Weights of a small GPT-style language model, trained from scratch on English Wikipedia.
Size: 21 layers, width 512, 8 heads of 64, MLP 3072 tanh GELU, vocabulary 8192, 97.2M parameters.
Architecture: LayerNorm before each block, learned positions, biases, untied embeddings.
Each number is 50 + 12 x the weight over its row's rms, rounded and kept within 0 to 99. Layers, rows and columns count from 0. The size before them is the row's rms in percent of the matrix's.

# layer 13 MLP up, 3072x512, rms 0.119, rows 827-839, columns 0-127
097:62 60 53 56 47 71 45 44 54 34 60 54 38 36 41 58 46 41 37 65 47 27 46 42 36 47 37 48 51 48 60 38 50 53 38 62 47 57 55 31 49 51 19 44 44 35 49 60 33 51 47 58 44 66 49 55 33 47 36 33 57 67 42 56 41 57 61 43 37 45 69 50 61 60 64 38 50 37 58 57 56 56 47 45 69 40 37 47 62 44 43 65 58 56 61 33 41 73 51 44 41 39 46 33 43 42 41 43 53 47 83 56 34 58 71 49 65 32 26 56 53 43 39 59 48 56 20 54
100:35 51 48 44 59 50 64 51 54 72 41 40 58 77 41 71 14 45 25 57 24 53 52 56 49 44 35 36 55 73 53 47 44 49 23 30 68 82 48 66 57 38 65 60 53 33 28 44 64 64 51 61 51 42 49 52 22 41 52 24 47 45 62 31 57 56 55 49 57 42 37 28 32 40 55 47 48 53 59 48 52 52 45 64 33 43 38 51 44 34 53 44 52 61 52 55 41 61 45 45 63 49 49 55 52 39 51 47 68 50 57 70 44 57 72 74 67 64 50 33 54 41 49 47 62 36 57 63
097:43 46 46 53 88 53 44 64 46 33 56 61 61 48 41 37 65 38 41 55 50 67 48 54 57 45 53 61 46 75 56 38 42 35 44 53 62 33 57 48 54 34 80 38 46 67 51 39 42 35 51 43 48 47 44 48 45 60 53 32 52 61 68 42 65 42 51 59 72 44 68 42 57 42 38 71 55 23 44 46 59 68 32 63 44 48 54 29 34 55 41 56 66 59 48 70 44 45 58 61 73 52 61 12 83 62 40 36 56 56 67 43 70 43 48 49 63 57 63 46 59 64 51 60 47 57 46 58
092:42 60 44 46 49 65 42 45 41 66 79 61 37 56 57 39 16 41 55 31 54 50 67 64 65 45 55 64 61 53 73 50 49 66 54 42 38 72 37 33 63 61 41 48 56 56 38 64 44 59 40 27 45 41 52 43 57 64 39 58 72 48 57 45 35 38 44 44 70 49 67 65 44 49 47 39 40 52 50 47 61 56 53 41 60 55 51 40 57 62 52 47 60 53 44 59 47 69 59 67 37 54 49 76 35 49 60 38 45 43 58 29 66 41 44 48 32 45 50 50 53 26 48 41 66 56 20 43
095:44 45 55 42 64 43 26 42 46 56 47 61 62 64 45 41 61 34 50 56 56 51 68 48 36 14 60 40 59 52 53 48 50 35 55 66 43 43 50 59 44 67 65 45 38 57 44 41 47 52 55 46 52 38 59 59 64 59 58 58 61 48 32 70 29 43 41 43 77 47 44 57 76 42 28 49 54 22 53 44 62 40 51 50 41 69 38 53 41 39 76 40 53 45 41 60 35 51 25 65 33 52 56 74 45 56 65 48 48 46 46 49 25 13 73 65 40 56 22 24 36 56 79 40 67 70 63 59
100:40 59 50 18 62 52 43 56 52 71 46 56 63 29 53 47 39 58 62 65 29 57 58 63 49 38 50 47 47 34 23 35 38 46 39 43 37 51 37 75 50 35 50 51 57 60 40 64 38 76 29 42 51 60 46 44 73 40 26 44 47 35 51 45 67 57 42 47 44 32 35 45 34 50 39 58 61 50 51 65 73 51 43 37 69 45 50 57 55 43 32 53 34 30 45 65 41 63 28 33 41 36 44 47 65 44 47 55 33 53 44 61 27 52 52 56 40 33 48 51 55 27 51 48 59 47 62 45
095:35 61 55 67 54 75 54 50 74 20 48 49 44 47 63 44 55 34 43 40 52 20 27 42 49 58 46 50 51 22 51 53 69 26 52 56 47 58 25 40 43 37 50 66 53 58 51 57 65 61 65 50 42 47 18 50 45 59 52 70 57 60 41 55 51 12 60 49 49 69 47 44 44 56 47 56 60 43 63 44 63 43 40 41 52 43 58 42 62 45 37 42 73 36 44 45 56 51 40 66 48 42 62 49 39 44 46 38 50 63 37 35 35 59 12 49 47 38 44 54 41 57 47 61 43 44 63 63
101:63 59 68 46 53 46 53 54 48 79 40 64 79 51 53 60 61 43 48 30 40 54 46 49 53 45 41 56 48 34 49 62 67 62 68 02 43 25 64 46 36 70 49 47 55 32 46 65 37 61 60 48 70 38 54 54 57 29 39 33 58 51 40 49 61 51 47 65 31 42 58 60 42 35 37 40 52 46 48 48 61 67 59 45 60 48 52 42 46 56 37 52 41 82 32 46 41 49 56 34 66 42 29 63 32 45 55 63 55 41 47 47 46 46 58 29 51 60 71 52 46 30 44 25 57 37 33 55
092:36 51 46 43 54 42 49 66 49 50 56 38 42 52 48 35 63 77 20 60 64 38 27 51 29 29 45 43 39 37 42 53 59 31 53 41 48 52 52 54 62 65 31 58 25 57 54 68 53 53 59 52 44 33 38 47 52 53 41 57 57 58 62 66 66 21 58 47 70 48 24 62 59 50 53 52 53 28 60 54 34 42 47 44 61 38 49 39 20 53 53 38 32 54 52 36 52 62 44 50 56 38 55 50 49 59 53 49 58 45 28 47 45 52 58 36 37 37 65 44 63 66 51 52 68 39 50 31
096:66 51 44 39 46 87 35 49 60 67 46 46 48 51 62 27 68 39 65 66 37 25 57 48 42 32 92 24 39 42 36 63 61 56 26 40 68 54 60 56 65 55 27 63 43 47 30 55 71 32 42 23 41 23 58 55 58 63 47 65 54 55 30 45 60 46 57 40 51 42 60 35 62 40 43 50 42 42 55 37 47 52 51 44 46 53 56 40 72 59 69 51 39 44 42 56 50 49 49 51 51 61 63 53 33 62 55 59 50 55 47 75 50 56 50 69 66 66 57 55 60 46 51 41 62 60 65 34
099:45 50 50 63 81 51 46 41 52 67 34 56 38 51 38 55 48 32 71 27 50 52 40 42 62 65 72 46 43 60 32 37 73 52 56 35 48 52 59 52 53 42 51 38 55 70 47 63 59 40 49 64 37 52 43 46 67 48 65 58 60 47 51 59 46 57 56 58 51 34 44 42 58 52 29 31 48 68 45 37 47 54 64 64 64 29 27 61 52 60 56 86 50 65 45 47 50 52 41 57 54 62 56 58 61 36 66 66 49 23 51 13 52 63 57 59 45 57 70 56 47 66 67 53 61 70 30 70
101:32 46 43 53 56 37 48 53 29 54 54 68 39 65 48 65 57 45 43 51 79 71 73 47 48 52 42 68 50 58 58 54 37 45 40 36 44 66 56 36 40 63 34 46 53 40 51 57 66 36 38 54 49 53 47 56 41 36 56 79 51 47 17 46 37 52 49 67 45 55 52 40 31 58 58 53 48 66 58 57 58 51 48 53 70 27 41 34 35 54 59 56 57 32 50 67 46 55 43 43 40 54 78 51 54 63 41 19 58 43 44 48 53 65 43 30 60 37 52 50 55 45 44 54 47 65 34 42
100:50 41 40 43 33 62 40 46 51 53 35 54 41 66 53 60 52 40 30 48 58 60 42 47 42 41 50 37 30 45 48 54 61 56 28 47 42 36 72 55 61 45 42 57 72 48 41 56 58 60 59 45 35 38 58 60 32 38 52 48 61 56 72 41 71 70 31 35 51 34 53 78 44 58 37 71 62 51 49 49 52 51 46 51 52 45 45 37 49 67 43 26 43 34 41 40 68 52 59 51 60 59 75 23 35 50 56 39 73 42 46 65 51 43 42 32 78 70 62 44 60 52 68 59 36 55 58 62
# layer 13 MLP down (transposed), 3072x512, rms 0.197, rows 827-839, columns 0-127
104:34 32 48 54 60 50 39 66 49 47 50 62 32 52 58 65 51 57 44 45 44 60 44 63 51 55 59 44 61 62 45 73 54 64 59 42 51 58 46 53 58 36 50 68 61 54 26 47 40 36 54 54 57 71 52 52 66 53 54 47 10 33 56 56 33 50 67 28 67 50 59 38 35 59 40 54 42 40 41 53 46 48 77 39 51 52 61 38 25 54 33 53 28 56 31 28 34 52 48 41 49 51 40 33 15 41 46 60 67 60 67 58 54 56 41 55 48 35 62 54 68 26 51 44 31 66 50 35
098:38 54 49 24 42 45 50 74 56 31 34 71 46 53 56 36 58 61 67 51 63 40 56 51 61 65 37 38 43 64 50 39 44 44 60 36 41 38 48 44 44 66 51 56 40 60 52 56 58 42 44 48 59 59 53 55 53 32 46 36 58 32 40 54 48 45 50 43 62 55 39 76 35 49 47 61 42 37 34 59 47 76 40 54 53 37 30 59 56 36 35 42 29 25 40 39 49 32 31 47 21 51 37 62 35 51 38 36 53 48 45 43 58 53 74 27 27 45 41 49 41 41 32 46 29 57 53 37
098:64 61 83 59 61 57 66 47 52 52 41 32 66 49 41 41 44 60 34 32 63 54 51 47 56 42 59 54 27 52 25 33 50 45 56 58 45 56 68 60 64 69 31 49 34 67 47 54 49 63 36 59 63 46 44 78 59 58 63 60 43 34 58 45 33 50 38 45 58 71 46 43 62 45 57 45 68 50 61 52 51 64 45 53 55 38 46 55 44 44 50 36 36 66 54 33 44 44 32 60 43 54 17 72 48 27 38 61 50 49 40 43 53 44 52 41 56 55 41 50 67 55 42 63 28 42 36 37
099:79 53 56 48 42 32 58 53 68 62 60 56 63 44 53 46 42 52 63 54 33 40 56 40 41 36 43 36 60 25 66 51 41 45 67 54 47 59 51 34 55 67 67 57 61 54 58 59 35 20 54 33 44 59 40 65 49 55 47 47 47 52 45 43 52 42 53 56 57 40 40 63 60 34 45 41 71 46 60 34 49 69 28 58 45 71 69 64 39 66 70 30 08 52 55 54 64 24 81 47 53 46 60 57 39 54 37 61 36 40 57 79 45 60 33 43 44 41 60 60 40 56 49 57 47 55 29 44
101:51 43 43 49 43 87 37 54 68 48 51 54 57 48 56 39 49 78 60 49 48 30 63 68 40 53 44 52 71 63 47 56 41 46 47 47 41 57 63 51 44 67 27 39 52 40 50 58 47 38 48 47 73 55 67 47 47 44 40 75 53 77 58 55 57 50 46 37 27 34 51 65 42 72 48 49 55 34 39 52 54 43 43 67 37 36 50 47 63 54 57 58 36 62 47 47 49 47 33 40 48 50 56 65 35 39 56 47 53 54 84 43 45 57 38 27 57 25 46 51 54 27 43 53 66 53 40 65
107:54 71 45 66 53 71 35 44 47 63 53 50 46 48 44 61 37 40 52 70 63 64 59 64 28 30 62 35 65 47 34 44 40 60 46 44 37 44 54 69 48 59 50 53 35 44 55 28 75 57 22 45 62 51 61 59 37 48 39 64 35 41 43 64 12 44 50 37 34 42 62 51 53 56 51 41 64 35 69 74 68 40 40 45 47 46 35 44 43 42 58 49 47 32 49 51 46 56 40 56 62 57 52 50 44 51 62 49 47 40 69 36 43 58 46 39 45 65 47 62 61 35 57 44 53 35 79 53
102:32 41 39 37 60 56 48 76 59 41 53 54 38 30 45 58 54 39 67 51 42 35 43 51 51 55 39 40 47 48 40 40 39 48 64 60 50 58 53 53 74 21 35 19 72 42 41 65 46 31 39 46 43 52 70 45 62 59 38 45 56 54 53 51 44 39 53 41 23 53 85 31 51 60 49 31 65 58 50 63 67 47 52 51 66 23 45 32 47 35 35 52 53 65 58 64 36 56 78 63 53 38 49 29 54 55 51 71 45 46 31 63 46 45 46 55 56 38 45 54 57 44 45 83 38 38 43 57
097:53 59 40 62 60 56 38 38 45 23 55 64 55 29 57 62 49 58 39 76 58 34 66 45 41 60 48 43 50 57 73 37 49 61 35 47 59 51 50 44 56 53 54 58 49 71 70 59 34 48 34 56 61 55 57 46 56 59 49 42 53 48 52 57 36 50 42 39 65 41 49 43 48 35 45 58 65 55 56 57 50 71 49 47 30 60 57 51 84 48 54 34 45 47 45 54 43 55 51 41 56 44 71 50 50 56 34 43 52 25 49 53 50 55 31 59 68 55 41 59 52 46 68 62 69 46 35 39
094:67 58 47 44 52 56 52 45 59 56 50 46 48 18 36 46 63 48 63 54 30 51 58 41 53 81 59 47 60 48 41 53 40 52 48 74 50 48 55 40 57 37 54 59 62 62 41 51 43 67 62 45 49 38 48 60 48 23 77 52 56 32 48 46 58 50 43 63 37 33 38 48 61 50 58 36 44 49 37 52 55 43 60 46 37 51 60 47 65 35 61 71 66 45 32 38 24 29 47 55 49 46 25 60 41 62 55 55 41 67 54 54 50 66 50 73 40 33 35 49 56 40 41 35 44 68 45 47
102:51 45 36 54 41 37 50 65 31 47 59 50 21 62 63 60 54 47 45 40 39 44 31 45 64 64 58 45 33 24 64 44 38 32 67 47 54 25 65 42 60 56 39 53 54 33 36 45 45 47 46 46 48 34 76 48 35 27 39 52 59 36 37 38 38 31 48 38 54 56 76 39 62 48 50 54 40 41 64 70 41 47 38 49 43 42 38 39 65 34 65 57 39 59 43 66 32 71 57 38 52 34 27 38 38 44 61 55 53 51 29 54 66 52 39 38 49 57 63 65 47 60 54 63 54 31 46 53
098:55 55 43 55 33 63 71 49 18 57 62 55 56 49 36 52 72 46 55 39 46 47 41 33 44 45 48 57 55 43 55 44 53 59 68 48 44 50 41 43 57 55 46 46 40 51 44 30 52 42 50 46 37 65 53 41 34 51 49 46 40 56 46 52 54 65 38 38 52 40 38 57 54 27 65 36 46 41 18 44 66 66 27 42 46 42 53 40 58 46 51 51 64 38 49 48 52 43 34 49 50 49 38 58 56 40 34 50 51 64 61 58 19 35 32 66 42 42 46 73 74 62 36 39 40 42 75 52
095:51 56 57 51 40 48 43 51 60 31 61 46 38 68 40 57 42 57 54 47 59 67 51 35 68 66 60 56 64 41 57 55 75 61 55 46 38 39 60 44 56 53 33 63 37 48 38 37 38 36 46 43 46 58 59 63 63 67 66 59 40 39 53 51 49 15 59 47 36 49 64 54 45 57 36 26 29 48 27 42 54 45 31 52 47 42 63 45 25 40 40 30 55 70 30 66 54 52 34 48 44 50 58 39 37 39 55 54 44 60 44 49 43 49 49 32 55 69 48 43 49 49 63 68 53 16 37 49
097:49 32 58 51 60 60 52 59 45 48 43 43 48 66 56 25 60 67 54 27 43 27 50 35 62 59 52 51 57 54 49 50 41 46 44 51 49 69 64 83 39 34 56 56 64 39 49 51 60 63 55 37 43 42 42 55 57 72 61 54 46 33 58 55 61 43 60 32 30 60 35 36 47 49 60 65 33 31 61 39 71 34 52 40 48 56 33 39 65 39 41 33 36 48 67 35 46 52 50 25 27 44 66 43 37 44 35 55 60 49 85 66 31 53 44 59 45 31 51 38 65 53 71 59 27 47 57 59